Weights of a small GPT-style language model, trained from scratch on English Wikipedia.
Size: 9 layers, width 576, 9 heads of 64, MLP 1536 squared ReGLU, 59M parameters.
Each number is 50 + 10 x the weight over its row's rms, rounded and kept within 0 to 99. Layers, rows and columns count from 0. The size before them is the row's rms in percent of the matrix's.

# v: layer 5 attention value, 576x576, rms 0.131, rows 211-224, columns 48-95
# o: layer 5 attention output (transposed), 576x576, rms 0.116, rows 211-224, columns 48-95
v211 087:49 47 57 40 55 53 57 61 35 52 57 61 65 52 37 31 52 34 43 44 38 50 57 38 51 56 44 48 49 60 50 57 41 29 54 56 69 48 39 70 44 64 39 58 42 23 63 54
o211 088:45 59 52 37 36 56 60 51 59 49 65 58 66 41 57 65 55 53 44 61 30 53 46 57 73 52 51 32 45 54 54 53 33 58 47 44 65 43 60 43 43 50 47 47 50 75 37 45
v212 089:44 52 59 41 49 39 38 50 50 49 48 51 41 47 57 49 59 63 48 51 57 50 35 37 57 63 75 48 58 58 62 67 39 59 50 44 66 45 45 49 62 46 51 49 49 55 40 68
o212 093:53 46 51 66 43 37 58 48 40 57 62 57 28 51 56 47 33 37 69 32 42 51 52 73 42 54 58 65 61 43 59 49 63 39 50 40 52 60 48 46 45 50 46 48 36 46 50 58
v213 095:49 56 66 45 42 47 55 45 52 56 68 71 61 53 55 40 50 64 40 55 46 37 63 49 59 58 49 35 43 50 38 68 52 73 50 37 49 46 36 66 56 34 45 36 62 52 39 50
o213 084:45 59 46 67 60 51 39 80 37 64 67 35 50 50 50 44 51 49 48 48 50 49 32 44 45 66 45 56 36 52 46 55 59 52 36 72 48 29 67 50 42 44 47 61 37 71 50 52
v214 090:41 48 62 45 55 55 43 31 38 33 40 51 52 55 66 50 35 31 50 36 52 50 41 64 56 51 54 55 57 61 63 50 48 62 41 49 40 63 64 49 45 54 49 75 48 59 38 41
o214 089:67 60 42 50 54 48 65 56 49 32 31 44 52 36 41 43 49 36 44 63 40 50 32 53 56 50 43 50 66 60 38 39 61 56 36 36 45 56 44 48 54 53 32 37 44 66 42 50
v215 091:49 42 52 66 55 47 53 57 53 54 37 51 47 43 55 60 53 44 28 41 59 34 66 51 39 50 37 42 55 44 50 71 61 52 33 42 51 49 25 67 54 23 39 59 54 57 51 51
o215 090:40 68 72 45 46 63 60 51 30 48 31 45 40 55 44 53 43 73 56 45 63 75 40 47 51 52 62 63 73 72 46 49 34 44 47 56 47 64 40 53 56 46 42 44 35 33 62 45
v216 088:43 48 36 31 49 42 31 53 45 64 47 55 49 52 42 57 54 27 50 54 52 53 29 54 51 67 46 39 55 50 49 55 56 47 49 38 42 58 35 64 64 52 49 65 51 40 50 74
o216 091:47 65 61 57 50 66 61 49 65 49 61 36 59 56 45 50 63 38 54 41 43 50 55 56 67 71 51 56 57 35 50 43 59 53 65 45 55 46 53 56 36 57 48 42 39 50 53 42
v217 090:53 67 49 65 41 40 39 49 61 56 65 49 57 53 45 43 53 63 37 58 31 50 39 54 46 42 51 44 52 56 45 60 48 79 37 48 54 35 42 56 47 56 58 43 47 54 45 35
o217 094:42 50 48 42 62 55 54 45 49 48 63 45 71 49 46 46 49 65 47 40 56 55 40 48 60 49 51 54 60 59 42 49 65 52 37 53 54 34 55 71 56 30 50 42 52 48 46 53
v218 096:54 41 45 51 68 38 62 48 62 58 66 51 49 46 58 33 50 58 39 42 36 44 49 56 47 61 52 48 56 40 85 33 49 39 43 54 40 47 72 42 47 43 43 54 41 60 41 50
o218 089:66 34 44 41 45 44 47 59 62 44 58 41 49 47 40 63 51 56 40 46 39 64 42 40 39 67 47 37 57 44 40 62 52 62 41 56 52 48 38 59 42 47 42 45 35 48 58 60
v219 094:49 56 39 53 46 54 34 54 61 50 32 65 67 38 49 46 51 49 51 48 38 33 63 64 52 58 26 54 47 68 34 61 42 66 49 47 51 63 51 50 57 62 53 48 58 56 51 35
o219 090:60 50 50 66 41 57 33 46 89 48 29 37 53 40 38 55 52 52 49 51 42 44 56 46 44 53 52 56 38 54 40 62 66 52 68 45 43 40 52 59 39 39 45 52 59 61 51 68
v220 087:43 47 55 38 41 49 67 64 57 56 49 51 40 55 68 48 55 62 38 33 46 50 52 49 52 69 56 55 56 40 69 29 55 55 47 57 42 44 55 45 33 53 63 41 41 18 46 45
o220 088:45 45 46 52 50 50 60 63 53 47 49 59 46 53 52 38 43 55 29 51 60 34 55 48 44 41 48 38 51 51 43 69 50 49 30 36 56 32 53 47 63 71 59 50 46 53 56 33
v221 093:64 70 48 57 57 63 67 64 55 50 62 41 62 66 47 51 61 45 64 39 41 56 47 60 41 60 46 50 45 50 41 28 37 52 45 48 48 47 54 67 38 31 48 68 52 50 55 54
o221 086:58 35 49 48 63 38 54 53 62 37 56 47 47 40 57 51 41 58 42 73 36 65 53 38 76 66 44 67 53 58 52 62 63 51 60 59 30 52 46 43 37 49 36 47 71 45 54 57
v222 090:38 45 40 22 37 58 45 55 49 50 44 55 62 70 44 43 33 43 52 48 43 54 61 40 34 38 38 46 62 37 39 61 53 39 49 44 57 66 51 41 44 64 32 48 55 58 49 43
o222 086:83 44 47 46 36 48 51 54 51 48 22 51 40 54 57 60 48 54 53 51 51 52 54 42 48 40 53 50 41 38 68 55 44 39 33 54 45 47 47 24 52 43 51 63 56 50 63 24
v223 092:59 59 48 64 30 63 31 41 63 66 33 54 55 71 48 62 59 61 42 59 41 37 55 51 43 44 48 62 47 41 60 53 35 59 56 63 33 62 18 58 55 58 56 47 44 31 52 49
o223 086:34 47 41 36 45 44 61 47 66 31 54 54 44 59 49 36 50 55 68 45 47 36 49 34 55 53 42 54 46 54 49 51 57 54 57 60 58 36 36 56 68 36 50 54 65 54 41 48
v224 094:65 38 45 39 47 51 47 47 44 46 58 41 55 54 55 40 49 47 36 49 46 43 46 58 62 35 57 47 53 55 60 53 51 46 51 47 58 57 46 46 60 59 53 72 63 54 50 58
o224 087:52 58 55 44 54 52 40 50 66 41 64 42 46 77 54 37 55 40 51 39 39 38 57 46 42 61 60 50 45 51 30 48 45 45 54 48 55 52 48 46 33 48 50 36 40 31 66 44